From a checkpoint of a small transformer trained on Wikipedia.
Size: 13 layers, width 640, 10 heads of 64, MLP 2560 tanh GELU, vocabulary 41793, 91.5M parameters.
Architecture: learned positions, tied embeddings.
Training: a variant of SOAP for these matrices, 726M tokens, 2768 steps.
Each number is 500 + 50 x the weight over its row's rms, rounded and kept within 0 to 999. Layers, rows and columns count from 0. Numbers have three digits each. The size before them is the row's rms in percent of the matrix's.

# layer 4 MLP up, 2560x640, rms 0.05, rows 2285-2339, columns 128-255
099:529530537430444503550341477525467518470473463560557423462551482462421414496551540559514603530451469529543514499565459495577442443481521518484521495482498518521542498568437484517449573523480536494557382478492550406501467463493435497454576496498445598437436606484465449559502481571448538509546512544546584543555470473518486449484512518503526486478528480603570509521461466542443611486471
102:490514499512545545520535547398591508530520474442525481405500426502478540592481452502501479477485626544524538499558525412513507470504437451503487477428538487492401495528479431482575539537443457420519481539483497592530480453422459572473498477543608570492490474509368509460499508521443444551419516545516509479523467462518419531526505503413588560552538477486536487495502445609473491497543
104:464528368537573500448526462507523444485499475511573540520529451531585559498389589470575575540438530520502536477536466564515468470545505415481537506502465505500489523560489516573468418545392522537522510521624496416530534500503516500450553477514469480424504422421540459557479502480505581417541527510412446423466492563528476574545536477492497524529497510503486445569463474462544526455563
101:456518544530628575522409515467476461442488508513468473555451484463467432455493516486469548446532475502464473481431442553478526473530572476508508485498551448590579553473476494488533503460547496481515570583526460539454518475476539443497542559482502419525414513466483538455532442452599452378532483513473535516561572554502529524613430434554456491501433439532572498493437526543483571622498
104:546448472496545599469545478482458497483612453603559476497516501529545434517483457527555549426530492457532605440510443475550496481530617572583482434466514516436462540496554449420498541485547487596549612570559483423532418565488558485507616508509474574563636463476498560536516518389450380463405415424550511525505549538444539524604470488404392485581414514484611506568465493482532529569485
079:396563534444479534399457424465508533432509468578568466511514577469447498490482605496564518509390442499512476591481546410500525556409448485526561453535514557504437617495474570538474586605472485546430471535484519481470621545504556473499385428439564452420508467519500495499527479593500513518518479480489495496549457492438494457490414487548529517540426414566477496534518554461392401548518
098:495499447533485460583469518474506431531420598482515441513470560553476440508442529490476522529555469450419539487469496536509475490476494568526503473357532430516446534420495563505480448495507553573485513536375521472560553533516492477454452623486524535459575457573411596534349578489500540574505591419533519565503510534497429536502527526561491416505499574482501461537532483497511505417450
102:429435473585512518435485565451618470418485468522503494435513450414538519519559521544491490426493548489529506453575460536397482567515496546502429557570480615497623482458463449515476493540499463520463488478490463458483601476545567491447486519535580593587529518510506556536509511492583489485554497472555539534461663504457473511474372483501487494458460421534527516422444608492507455502495
109:473416422441474486458667551515508515487500582536588499453489544599494477495464508480447469537599534549474564537427508497520519555511450475447488454440461423461486430533476445450548501535477479543550570514475544500500550446498496465513380387446520462476472565560557533463577532531587505598472397565537585481481345448515519542447533468585490479460552506436474553563420507514491286520479
111:488457469420540592437495578554455436459536460463548432479468465430564552448551490508477509477471584593513391558457478447546491531496502503461467458536465523546502526545490512558502528413474492424453573447554436513544547502512587434526473503472532512421501554506411502542531582391435496511520538368515564539543469530474445498479484531468516521413484444605426472484427547470525556481433
110:448502463498583459536526465492509437483470455523490440541483483488441562455585573465419609442426474426519544484414437506498433539531527516452514427504444549476440456572490531451475527435488403470479476483453531539398538449500458487403453543477520432479530469443399511554445543570509529471575522535451472474577539437377505538534441451542573562452427371470477484508476498429451426504521
100:467452498489512527527428516415550534535404442489463550517463486510366503433545559577558483536516550454605565576515461514612497431439447456538534497486418509516482577477516519409425406431521534506527628509626550521493594419452496465478506489524478519535579560470521527508493468451544504507574400453525419429457525470404542561455470566506580415486509489400473529587527516374506485571458
120:507477421503444414514420513470509447475467516545455491566517497515373502550467540524596514482479520558518584536453380527554489472500583592519528421580463520499494565481550420480470476550516504474582521503496499438532571480547478557508509562418473560580541465584506504463484561522557507518438485474485503417549515457462568485475469483480553605512541558493586492432400500475462485521495
099:464519545386536567624482526572514525603514532505441487551508547514525537466558556462462485464581428517413491459481572473474529484572345505531502528453601550411424425514514491551505585460454538448514456524528450472467460491480577465435537562489548399476473509583477502588486487462532395493502547523609474481565493488584491552511575538440414578455474556498512547465477490436535535505501
087:459569475481448503514444466481449485440512592583380547541590532516503564605531445457492561493434509496507470502383442418465612565557529510650507562485521524493462501486555629494440477408440518561516451487471554512494411495507564466457429600495482468533536513395547526542519504455463535504500492444513463492466535461427385515581588541469462549540564465507499512474429496531478514485515
092:501518423556517437530534506454488565445517489468478510473424501478449534420445503524503508467561396497440482485486552469460502531550603539531596420509407539565474636462603455361599548628524473548444518450494562555548540417530540491462518489552501506435543365492456457475529577486571482509528483558464446475502438474497467447472433543493432468471520535595405503442468518530511358535549
091:409471508439515456556548460438411463431594535479536512540385390565539543495500450465491620484533391532531531459474475561505494564550513422426446497538531479485518437539527443493458520482412397542570475597475550612396483429582541514491558527552540415473603543583572443535551423485513632488506504458513566526549407524478555422536498462475658405502481536423538557554421518523526423512554
094:470554410525560471442505456562496568542549497560472454546514498616412570509443553547496549505464464574431521474561613463506491483470490437444467561502523474614490528514433468450527576525539486553531529513564528540594442437543467514583485484439480568538541568526465477474487572449407522495561486512503619465544496523459532626553460546430580591509466493552469461565559374400559475399533
105:539554535571488435536485475458552552571470460509464532415495623451496524532497539445524541517458488503571446437515468458450356508473498511514436468516517493493504459433538519513486444495454538481478481367469413484496418464442443405506440562528518614569507563428506466515520467546456523507449530530557442518469472495468601484519536564537526423503657482540457547559523575526472500480436
080:496468486464549493450567502436519544549492559637579470496549533488554539531497507505469476540479458504489534550464527556522362524568455479564478587463535501484524493508462505445536543446521480493473566496601552483476590537424520490469477509491524389472602525470509453481527527452446539554608529545448518555591544485431485442537508642503507522481518493529400484537473443496503464534640
096:516505516458457447478438532463504462399485494486561459546554519568509510510463504478501482521534571411585408488539452501546428537516609562521517420546457496463480526501479507546502477479484407515553503579483527613431490476587495520538412518553428433443523469537477481503514452526436501529555594464516433651547539478562544504486560509488541477443499505471563548448486493572442538488534
102:610494473422507458488564347490418435458444401528474528415479528480454537471482497453478451508593590469538508534507533497517541513520499528425442490467549501503462463546613479536564448524545465611458454478471546481534497502510509437535458535461419465524512494447428458521496513440540556533585497445495451550576467586481483443437490500518578461489450455529528473418494562457531529517466
093:462547473430490472512501550470556476514494459502474498532538467489513501440527402505472557446400551555416429494488456616399458404497441515522419503461499431504536483483361497542541509568531537593509501457628485528505538503598428499447456553577466455436437519522506511471648472491574451545417440519491588562494467493492525497433486531542583517463498575451459507536488589476523526508607
104:408462449459560530616430582568526482471523426542528442490512547476475510460535597447429499473465586500471465597524539528462484455489563479449507487471520518431439554550479545501538621436566497537438597514482445480506527514518453436496496585519513436499538598539474479424488501482487453447509615458422461534514573586506494492511517507484428491419528510594517574536475564436462482524524
096:497518491535473445503473483516490434519528461533526383500405495520472502417541480478439548445439471453505456524435463494480488492467454480459528419460541527433476540468493582419552496469473426517545505519393463517575472496491473482502442495533528487543419559449440560468497446405542498549472531547522495517529526465440370512402515511514493455486470510422602521465549465601511533501364
096:411495536497513558515585496564652420463444503486560443486502605391497527528489542451537402478414564548505533511450428477557435481524514446531541473534501475457460504559474543561410530442444536486462547529511532444446434502388505435462634590541450485489440478503413475589481476567439424518446564512519489546610416537507592505460431555536551449462533511496538477502448470479497408535440
091:558522472478572507551463467502395428420536506538533516510533548483458547500403508386494557477502488528551557553462530518488462536531492506608487547574436563496508529437478478388568578456548489414530501480525515407567444526501477510463449522510411619485596594448459540608520469414522429566555555439564505511505458503578538503527431515445514440514454551489462475442409572550457523486520
091:480435532538501552530460542537558412454521542582449513479581453541460379514611528548534430526482524558585569512494416463428518560572523420453470502495466451450528467546462475523499573383417497481512425423486543522532489443593484481546526481492459469466553452602467518442422470518559495502428562533418553455550572484579499514543445466437515514497476469500596482383440546486573567483620
101:512484555499467379399486580570515496559460497477516528476451432471472549435530492561519498524384530513474576480424527503442476441486439470566559572448567475479419491441495454445484504497616532597456516509493474465478476524458493531378540499532505569536513479523602466446443638577571485487496528501576464504530440478549525398454473490454522443464474508472533482464527476381440514441497
107:556560510440494466476584526505479489580430421507499534481527494610562501454566546527497529407539515509566553411568499432412479430451488499464458522537565524420519438499502508514536469492529504567635469556508551493509473500474517459513466574560593502487485458475541511496463433438397430523470403557480426522413566510543547551476490479516517516497445553504444453556450587321387499542497
101:450439461515463452506563539478450461429437404547594514483547458517435507552549457453642547532477503467457519457481570483593572496452507549534446431547464482602543585541593508577484552571490489497477528521469460504480497507409494536473503444608417440459498450530521533444444430536461535494540430503523482518472437559500533495501547569525483553403519505505416540493526569519659484437537
095:455455517510429464429410420529477472457531505536533409437484543520542519551465493400527522438403539511526453539433485489530491569506552511527617516590522422503508465486541443467459543434548515528408580515521431525506494498549630510517447474556478556594559533483589509516469470465477475459501485458547499538496545420451493462623499513471501557457496435621506411540457643474493495511557
105:572488481511533537468531527485494519509552437469427384571492507455559493495526402528447586484505532463532486525559478499516546451513528436529487495533464571438489439414511496525401514488541514507430421450471527530473516494484529484558550552523556440398481502481409488402529595452404509511499512488482494460506463532448466548517543506471477481486486520510509469494453381423574526571501
085:519441401432589532519530488540428452549469547568521491555503563552476513447549574518597404456429505550544501490453543513546452513576481496424466523481539465556515560533537540555543408517484531541541436490466430478471530500514572463475530522489464531432508544533437553485406482565440551528538587514448534588576428470490540528537462513501510571481519432574485530534470568486592449492444
113:532523510426514465535475460547545525612534477490458410494395556545498555501523576453498492525487484572457443522502466452514510393577485543468542598470576519554481525504572526564492517450342461540474558478513532464512488490470462388552535465585524518527473515568473492572525476411523441546396524450420580468436554473509442483522531500617498535511519442458545495518514498527431517486505
101:509566497535558488491515527633446415485495499448499522481535560504471529432550523536562524539483578466500473524469489471384450475476608532505510508577454450545521494568493559474530435519404518387496492529608421498458516468468440542524552519497601521604553432538415505548543479577453492417535492457482478493536578481547541583550534433436493552477400552536610574423542487537525478535445
095:541524471546505532540479460519451538498586483501400477485476551425556484536558440522486554527491522525498524519555556480492536519516407520551475490469443534420500507540513484471567552449384554508467462500510513490515627525507550480518504527561505515488601524504549460540472474492459539531514507450544448415640553433602471531450576583573524417422451452505552493506426451494552448570511
102:450481473481423502542499552455588529485563583569518544405518550531506472463513545582513532451487505438497495497495500515476494533458548465504527441536522354519483520386564510443522558568524529453488606534565506480420626461530451499573507543407465541523471441477560414557429468390518507460510409428523485404340479437524571412447555495495572507546448565451512489477551492466560464461358
107:501522590430436466499566590462548444559576455466594511484534480524505562513490577434502506540595451541513512411445467469450420470466564514547483493503579529417544541592507529550533594530486472516538506475471396507564437500502468453556538386485498568474468417540452516511540502504519435553401495512511523415534457521451491479497657490550495467599445532492589525459417510480531510495529
084:526467386450484437418505443518513429490530481416510504480511476501491473451521509471590566517508403409527446551536408528551403535477501578413539475515466483457572564482467559468569517502538544471465511541518511545526440536551477489533481507526449542451570480496495469477542445500544500492463453487507555521580419538544438482452482423577544515533541499531473544479516449456551421582473
097:529546443469510539487583486465522433560477489573538488445469480535406613525596477508492419458572407485577504467487440498501505471467466555491521451474456450511554464502477526602494485457537600561552463531533438546456559489480565503504395528405456467557531469387510523430542509512465481543555471536531395514397574484514561419455443469416566380549583556531523393486484512557549425503541
087:591449439475604513493437468455480550510435456531575529514521530465497488470512601513404471562509415516496541499570428533560524596490471483528556471486422475479488512522517474542494507440465565449493505470546571428494472480379483521476467523499545489491555526491447585501456553491499413461495582516505509489506515489629513394544500551440417539527448380498413465520454609554504597388572
094:498480576475575434509517511494484427542448546465419415569542485455528449472604519524526536505545457536510441526532519530626424554546427546547487425449480507446467377539506544485469570434560491454443556500530543513561509564503590363481486426517514525422525488508533552552476435573477531429481596420545477488417520439593433529560432490479467539623483460483504491450414573452425583447401
096:471402520493516494552486452428463484478531449531482453520513508436558511488527514450511589480420451442492393564519450497467566532534515607539515470501495543454427472572456387392421546440516460455578588461537447525359523349558486406511496532613409553474453493536507530584470466436467413471454520598473496395589498477480507575507496493538511462487497505460486492436496513491450477545600
105:450495575517533489469466537530511463602492474463499467487593526442433506556549469391478491460460411511513528557606479432570507548502573498444555561532574533498622485489547483461505589527427550445496558534509533550499515498469459596422460470517447481473462482512464480431502472556415432565513452544466524588450492512408565435498623546564488430524549480400414454423514426518575520505493
096:442489451514486438531425597466478559550482461437434555460537541497458578503433480494570496544595553521417419453497477480532596454499591531528554565509466545474544500523523508462500596521507548417520504485511536597490474480536521563536518458569490525424590452534505578531495494422505540488570679480497544485463448484503480522483590575526469478444517449452590516446572510406522495430589
099:489452475539507490490474478484546582481459506561542578418472526481522508549433547526619399471558472471444612507478379479463527500464610492505525509646522498494467569564504589460525539570446470529460395545504414420468520421540493534444541467506453574522555422555484541514596537547522465489543474544549493400526520526465471451518546475523534525505641586455472512466560525543441443469383
119:464468547442513526541463608500569463500473510400565620446514535468418528455514483480498482527521488561460582649526571460467462445497551433407514637545540508523389506440526509440509508522467516518554527475541480494487510523444487591492525536458571485419475522485519539411490479466535501515520481484490432540521535483562432526501442450533496457555399443480488530562577498501530392490487
088:497468448442437449474540476488524514492491436551497507469494508494499454487460504531463501619519530543531521472496505565489500480441425506461608617565435499458507535556461521486523480482451533554582535458437454506491453489593512488525521497543606557566619484460484463502549534462438509557489427478488509546453518507423520457491486440486558486475488515587496433567478508593510417521488
102:471528451526416484570495435517588470521500556586462512539446521509447494536576527410516505456515515614484524659445461522534525513563396449595485546597536482523486427464493510573524551568449470485484563433569595515529571527573502448440471449528547528485449466516484556490430553528473454419539550509477525540567516575483554579493520528512409535470502382620510591498565445541562493528537
091:459476506546512472573512495486489568530502554488494505474478579531471615443533458596615609499486605553390446460497536609561533464561516473489541460564468451470548499490437514602588541443516528519514621479479468445560487603499504464474494516487487537466430436545489473510518431527506545450478522514493529497504583521432478470490456515581408496550562496538496450512556541480438494525481
102:452412504589518438546504496560508490566489466508440489574476445501476446568487526508609498574465513567373406378496525517513462575533489499485539469549504531471520470470491495559469541533506516512334505424527524616498455522469459484570519462575412500453511489503524460593434450548432489466528555381523494548441432462486477521590529566508518489485431547522558426515491535455532416490511
102:444486552479457492469490559471534496491529456532523498540453492487413515517528543589583537572485581546570530476485532440522472440385479515480492443541483519480541541504529453615565530494488532514521503544598479460423465550542510583479428407423462523507497550575524507535519458530471457474569601447490507583460508521449531437564516481566532522489501518498492614492401557480475568559472
107:566599540555506424473519462633464486580596470553472515500606409508532617485507484578469482371488574504526466530501534532477531506449534534523532567482574493441545457493512456479458503464524529481453553430442487521541538508481503474530461487516481469428496531555483596533525547544522561545566419482408554589580549552514509484479470418535557528510456547461567567415419579473535598605581
093:493491519444456471553495478559510585450453574534468462488454507515507527438499439543529572455474461450486517508422525553555536481466562470482478435457481507496573587457540494520456493458544524456559514584579484489507488554435541399464489661541563445494481579540436496444461449520555532477566536475472466506533449497446455570439420492548542494508493487519465572516587558513490449487511
# layer 4 MLP down (transposed), 2560x640, rms 0.0413, rows 2285-2338, columns 128-255
092:503523485441612495458517436578478567504579604444571469514496573536531531462564465525569510445521437496514508500498569487573559587437517578437458569471465494602609533589522504482512505533456523601592491463482412593474490432456460513523563497532470567455611444545495448427546504500484636465506509403494462490453549484456507478535467502531539539470508602406517563532583474449435502473387
101:440611513513475524533417578507474459599507525530541446581420464510453507564566553436539511535408493455477524511487502541486465520486459464452452482420489431427475525589588483529572477502488495570546490522450483497479521584433511524420500566476463611434398485437608477501451565507418464452574548534463484579500492469524498549458520490533576536537520508458523496436551582573459491502480
067:554493290406512515485552526525490407405487477468492523505478444480537534566519546513561549616486547588484560547461563603598538506446547566470568542478539530460493491523407556454501476475429461567585521588451527477557475441495565479465509438444504564453560454447527409542438505511416495486467536520505545466539514475568464435464624485527456567503483436490410412418487535451476531484519
088:555470509504463557492468513480460471497477496416532502556475446555484475419496540508444497527554549445442497474505564516554598536492457503569490521438462390473509564483436533556439488446419536540538423525359502395486488611531538469476530514450531523514506487552363434492589586498554554496463590504507509560573488394545509579552506493511465529503539443453442527569501512406422472527424
104:512496531616486487519413563509567527460428447502517473637499464487530424481475501454526460519537469554407568540477527488522432517433521484450469586480433528551501515492442579441455475543408514491437576510603476491571525488468480520557533430505575451553457548507553572468472518524509445512514505505456491478549505547561473452471496536360540563481468479411473569474508493519485566565527
095:593510614550486438505456499501545483515456659560520542423452547484565559430588478524524473567455530568553534447457586495550451493486507420630493518435506540450434526631478466458477495526464520547543485487463530495526469508491545502546553527428546437583409479488561494364535522457466520536470502471470456529418542457511465570432512557433494603563470548522543548578489506564436577446440
097:441538570570569517538503524518559564541432480455480489483485562567497469468545541527466563472574539496525483492504485581472511463408480546514459540662467460503540539470487537621491493432501503549441495542535458547519488555505530414488544431502566403492498500616366492453503570515422478491543438461511500532486488497415546488531451531479502534506531553567511483553562516377557457450536
099:475592603531515473520553476438482493557567503400482438536473480502533437563414486492434497510519463484546435476498364490534521535548528572541486382481453442477568486453494484471495509497521461520580535424483617560482481460498493495450404484696543501580571475492425524466530527566499476469568450538596620561484516542493447547508486532510544449405609458545517506479470605585540462558509
107:562439547577503412471510535347474528482428516437469509470519505571487470495511515457535532488538536536563454489457546480579484510449508509470543520552474491500613490511498477459513421472458589481541535536460497571522468460493498515461569531499460456589536394498661551463414477550439570486515466481439567572476478532485490551472453485540521462439488502473509491453455492470467446456501
106:500446500532551487510522539530465496603526467485502515461504563512491471516525481531508510520465510515573582590666490502493463588620491569496496447468514498433459538514508430515476514457408449514549511535461569538566468550577448468584445483515465522549607518495462502458518484505498493387557530461511506548565526497408455477524461473393521532485488450548461553492448549434380523406492
118:481531545442550456486416494469492522473520500465466560456530580515541515612487510531442545508508496529488487481430501459577534515496529456518574499428470496482519542577432581453536495532435482565537451503488493539546470546541438457535459419457493484469513538529480514420569501531437510372451397474453491513526567530508504466530510520457544531424456416478430546563550497562565460545548
096:511506555465455526481485468534588507587591452439465546429615496464479442531546516432536522460514359546493480355490498546521430533464389519479517585525489471452463595519557502485465524461415404371468497490538474505510505499551506505589534451428482551530497447505526489609417499468435517477529578545465486420465541488490530550589557505526459499574561460592463465483465517458515585410500
127:481614506485574614476465577428560456434527557581553548482526569378604590427543469541500433503560462464491511536488564474448559510497525546479534571557410539433458500430530500499575556552468514545477471632427486502523475504556507437572427511443512423492545508493559468574501496481488475521426487376447502433556524397498485464518598476503388503488578513548527518470528522507370530466465
086:560498452514474455530527487484480513541459487496513525533505514477513524468560463566524535554499532529534494498551557382553476447445464388478517411532507569508557425497472454536518522520469393450557493436493477527599567503456450547478365477554463440569500445479474555554504498515568583506471496514561528431411472579497474508504502548518463444529509599460473477568477560528488469396592
095:542508534417440571491466497460496566478452390368515501453497513509499614488457476557517400529597468532525501528521628442591447426549541584412521518450439466492490505507540498493552568621594591592498471580562511516492507518492541435509545551463476498551547488509543505454554521521565507509514444471414357472528464544548464487431543469491543522587435554475501624425537526449474606445572
097:562520542564471456488622512539421444537454475440498474437491597466549493508544435570532515476586536502482508453539498458471533474569487502489490560515505409538508414548477514468440468488579440491460445516612543433602468502481553552513526351558616501569537496405503513498447509485479512395583505479505446439455437467458472483465409468543521490414430456524506427566529530547475584493496
109:532500560548561532522546485435452448523484509440400489418455556479555543456454477529557519587444555454528511470574514526503537494550497460504441456537497497466450435532491442453395542524518521457453555525540468483559410443491466471528460451522467474533415491560528584511510518457427448487574550466517549536484494483435534467466538434457429406545505467470615425543485491498555477442542
097:480424521462563455446469470408573443467474522488518487487616499498540519448436506468512442504562556612475545461541517434472553486476607421467433499432479498506476543547383552512568569534500480521532538473501547580457565568516392521533470474584513500472452417535504547473550536544417519453482488518513439509441468371501574515515503453528507463415434457436562565472587514502406426539417
100:548490544397499438548545547512337567523462536482569545474502537520527495553438503563468511587626455389494492452418559495505499583454446405437506561530524519502404474512525537567568508501415547547476526513447557466497403523504416498509523437477442508510487556461587537528484516483610553452538496481548549500462527437551442500444487541544512504479587464454479497488483492470581532505559
091:441499689515542460478503468488521584480401437406534529528560504410488534457489502414431397529485457504460465395536555473497558488487548532541491541472455464567582483500533465567504449541493426495504440461538508427532525478451497584558465483490571510557475581507496497481549480527477551422515543448454440509466488440447458589525486523467493473554476590585577620520415570554473593431528
108:543496489446492597531508468408437515490538498491459455458566444492453481544504460499550534554434446606515539466566518502495512494385547424424533605514475503571455444462588520529503604469554555508449496430439450512617554524425508444548485554438468471516466550571639499550616478507482458502416479495477528493437552573499557506437386482531470520452494472478496465451555571527590581552526
096:436572469440418434525469512417553486575479434434499508518457512496550501459521612549579581455569434515437513500632493458519508597461449530497405497522521468556451459616502498468487531467546532467471545555505513485521495573435526427499519529394502477563471505534507414590526486506506566533449619474502475432468570455438460475605478518469439475539471425464412491545510479526464517470496
096:473515487500435528443548486617508531487550543476551440410523505563487429560528463512451469525419548463451526584436419487482414530452551418477548405556484518622481459508490561430505520474431399544519380527487511576414402536480474525578585444439561457459478585422465437515457534418544607448521586508481428528449510571447569517518488522506460569485473618451549575481536425562548422457494
107:421466536511472544567441564464507525553502530486518464579568525536515459545524486567523557533461518461500484428475461405583490443493503499533450537442516530521577431448468594518540504470420431493510602561510576580520415557479522471423461417463581624552435514465469570396513507492389514614579514558465475511509515481488484553466447451521471518526513535533528457553416460496497552535581
094:545486615476511491544559582503509467566473525437498481495493506477541513631498505484480463541472497430465628453508476485584531501540372474603439486542540460573490522568471453429431479525530519489452511481513605497473448513548430583558592596532529411524489561471468484449540529444388443505526470499461461543467515461442448408477458488519559516471509472576421519491487425428489531430532
100:598497513481447449474524520460525530455426492431503452493558502490408461561546479590439420672574542507581568560467460469530480496440496514435497469523548512515549570555507517438531563487480439444505517515582530463499581454450469544486411419494506561484470516486482528571470420502478409455535503502557497597459475595548561493504459627461513537619439510400515477502573488383612511524543
093:462560557507521476386520535521485579401506481500494549465497417465510535456492487489459500487522507524506493600549433557425569543576543498482539603497508496582471495450545519441483498502533479405478479421459466433441503513506506384498481415602617531558465486485485484547517460435454487473473517476552480468581468543497565495441580492562461488541531508389446378429589526577529488589476
093:547527462493544586550540561472576540557434538499387524545530460448474512381400490503496393542435436522479565548523477389514496496481590464403476534446497527540412461454505484500589505613475539522533557506497529415442446470488404505537452464462578438498486532536545568408509449480416507488470498451504440479536467531521373453442570472553374574508594549464424557537443521522478491468508
105:591543561422527482516457437573539470519532488530565441540518509582470510513463544557407545524479537489466431503470496559585489524503457429590451491547450457507517483506480454523476553467442503443516434406478446555540411567371525477412406501535488555528441483488507439587530488477554514567481519520410491584531465538620462480454501577467468604559487555477534495425536515587492474441465
102:444501519372453542528479498509554537516432570466535578542531479463448427539511499529456526503434448512531494491548477402515524531488568511480375588515488448513478515535458499618376471589513508445485509449483485534513517485448452460491462489425475528497498450541409572480497543484485474562491463382556485586535437454517555536417495466486573350391414493565529575588497515471486470599531
093:559479444533557530467433457454468511434481510510463538469574432536476529563464502509619497545472496461483511503494529459489534436487484393460574596478531537431516471438405472469455527483434532470439541478395493583533511490566450474443501595477323556454523519440448483539498515407520585584491529523415444474471535531526565503355542506579506527521531535483474426522358479419506609501537
095:420509584433492426495495458547471469469517527512581478495473451487562524522499515515491467459587581516475477573498445474527497600496473493559405518412490586414557537536604446542479447472509479426500494537436516527460480443492529585654494535504416480543606543621570484480513519471464474585455428557497448581446467522488512536486588441527501532491472578536517478474535448530473575471420
102:500482515400467441576460426476427487440606563544475458549545537578455516566545504514492544483509568426572543481451442420522455442472465452535434474498552498564469476476458553562500571546442534539460581595503573540520398485565445500441563537563513518490418585455554577491502457501457468572509441506508425615511511446471569509540513489532561446413478477472541525488535503461438545609467
096:523535529490438533553452560469434429462431526550498419479548455432503485483536569517519436499499538494538589542482487510465535635492504470478528476546465549510467565521561517495583481601580481523545534527441531533512536442579409454487476566489582466453462526542548503631502589446509440577422495491437473462462545544541531442426519446514540562507497456399547540499607522621517528447450
103:497598540411524543492570510523453508401405510500517516531487532534544373470498449465470470465493449545558612537530513530541487535531419416435535508472524401442524582495499513499480537481508487387460422527435542457490502501511524514502513582479398496529599520497486542476405477590484578569507482526489438496537521481406425497479528595552557496527371536449509451540499599376462442493525
101:627500480549539526528506448473484513511477529470488472564475441508559520458430504506474508474510544528528485502458469545479517509443552536434484500493503539460523526528556462492553463471533529514441567524578532574576532458508545476404419434461388449416507482487545480470472550465550538546500482480528492377501477513451499500484497445551392508454457415504572508534581481531495459549546
100:511456513421476465449517489476414550492511514514509613532441415574537490503498454525473504509527564468499480434482466450545513469452587446435426526498571577492496525547553587578534498436521475489550502473454490468441492475527419526479489462509544442529435547534497522463548545418436489478500495458556464400551459532527538454474448512465554494511466486462487511517407373645502523573391
101:469429439560561585524538513440445489465436478566550496583472457446497474428500548521484458464594477525516525505539622586539473508467487492438584503527502435391499522530475484484495451536450549533404457480461542458491591462528400418558464470547618400530521474544542549480530534569439423500475489482444442573468566501563490471485447508448497598506565492495515503478531426424509612556467
106:522559575571463552521453527525500478440531405479409496553501501565437534478515564544503412497472502525499495540487441422532452532522484520483503508524481427544417515394488490518582458529510553532527533428406540546490434586479474497457391555485553578499554546533542481522545513521482402382469562526622468457449526431466514511568536507449503534448574534508510488445558500477482488484515
088:449552545544467502558521517459521506467584451337487431551381492588497475486411459527435513446465604582586467451507458525478542395452540522468498501431559439587443435529488615495492539502542531562468486492552621546592540569478525476579530549552480471547496493488512524496474457587474531526543440444490452471542535562551486533476506468523586485512548517448579477454475549500548463491480
103:451499542484572511487511502538457513519506515474465495436579609548502512465430457573454374547449410548484488427513542536493457432543418468531584524567583567552534515497527467550431499466598526448481505399523527485546493549531504547585591456566452523506505482555551537474521492496466519530425576510513578480536496465417560420475498578475489522580527512516506576544557599567462600477538
093:448619512532595500510440548476500519497506536491433451573564452507513487391483451531480440519507546558565454464556518485428460465471468529475475463525503513495495425478576470455466419613561510572533415484406507519527530473510455429480538539535509485574492416450470519464545489587531504479550476493435370466502494524491474488461559528502497497544478501423480464470513489515406563458439
097:518413541432404451496554473464556528538441514543554441453497467579484461487410558452486510510538527515384521489503532587531499522494436500502518522571463541492484454510564465526444540570571588426517468465489611462561485463453592492483514522605557537440473469396451478433528427518520530417489460529438591488527432425563406511512543513475454429523563548512423424396446415496516511572546
093:601515477456511581508539524466528534528522456380556455478406492557500453589577496500533457433590567479532500466534481534535485534469516404549474418440420451527584471488642567527594497589485491480534540381501475560497501510434471459482549494499517375487574435499454438469517533532552555494384421516420480413516416488496576546455444473511536434477502497477429535510527517540507462619484
105:531608421560432574522544574512532485553524508512536551512600464450626583519472481506531472557527547494479473506504497514618496468403514450486486423522508495524434614526541516437597511549489586439452584401514479437480422573524508594504471484525577477445432533473449485541561525499510544475451499532431463559601600547427484449465560516572421643528473467474463568562457528462511495445556
105:491512552473495496475551535503489533414496532537483482490468559513568414479545525468566531464448483524562474553534491433535554469439556539458448460450452553508510548433488480440513418492491491503490524479541489489435528531501451566538486531527560460521463687545483521484521568523521538468567522577547570514438557440487479556489424522432530519462499422484514478479561527481515458479488
091:448472506417453530571478562531518460586526526564529532493469486416457505552551507473528460563527403501515432564401523474416486381509584497599567536554560551455488495458489478497540474480548465536462494471495511485517590471409410523551466508521445484467488517461476443492465567542436536504571502518446594575439496483457530555576438571546472543479504526497455494549464581590491519535512
111:547463448446479497564415612469461412652434461460483507501514437513425434588549460572473523587559514532497556470496612490515535549540463506478469487482480411479469540564447431528447480498485537526488565525445477531505541577559502610546469544577445461439558514475481579509518401487430469503554583524429486564491570608525474494484480531494508573476452414440536488471482468495544429538493
095:487461456584477511515431472550465486491595551548495503568502497452536543594498433519394388491457501378507509558498473487400492541530502509549494516422530518587536509481528490503448469456488499547552508538495508583508456473468551460567550509498460435565546572565505451535548547458487512596452401476430552574566472606451543539557531464510454536514530480574511553477542424504559481447484
103:546472509505471460603544556461507470576599491406504484493494525456591517481513537586540455465615567509522483539446470610493560457525463497527464576436569488521487490456509521464491491421493560475477504576496454555665496513478516459564514549510510571386565590519559523552494520467506603529453395537522512411463490562558516576506473563553474531520521578394477467436483479474491492506470
097:395514546521413538596475512512412441462497481484543486413504478504499518539538489574431521535438482500482451493458470493519543456475543538529421482496528523514451519485483470504563447473488578505512536490544576462471558496502477523521521527499514481469383481558527487455468530557564439632588432452553403541419530481490513515517461556519453508523462562539464536473512470494475524434467
096:552488597501576515594549477438553510470518511414539460518400595508490483591478502542464442432479562504583483621459487509579524495400483481529464520500421499517512443453483558503511439533516519543482482471475564549595522553490492442511494479406444447535466530408441538519441511475563395549430558524448457444453490455500554469585544497476544550521539466482572445482489551487496515532564
105:430515410521476494484488415519548553522508452509565498438563532536492508481447502488443497547519474478519518495524411480491531550444543494413586505509577591508463570498548454498504466478579457459504464483577550608464485578595526549549441517425480477520494553459568591478529483504515462406503423512457488533430501520543453477439519553495437454511538546456463447467513581524530588533431
101:498556534507560479523487517546654496450492538454548393609536544532473487436596554495494545467464425539468491495489517462519496504496579451439566539477570436485511569433553586520481496547542550441380471493555533505510461555530515499489555521553452515463465521479513511591454482578510437446449439455519545489499499466535455475579552546548517472472504478495494407504530518464460492604578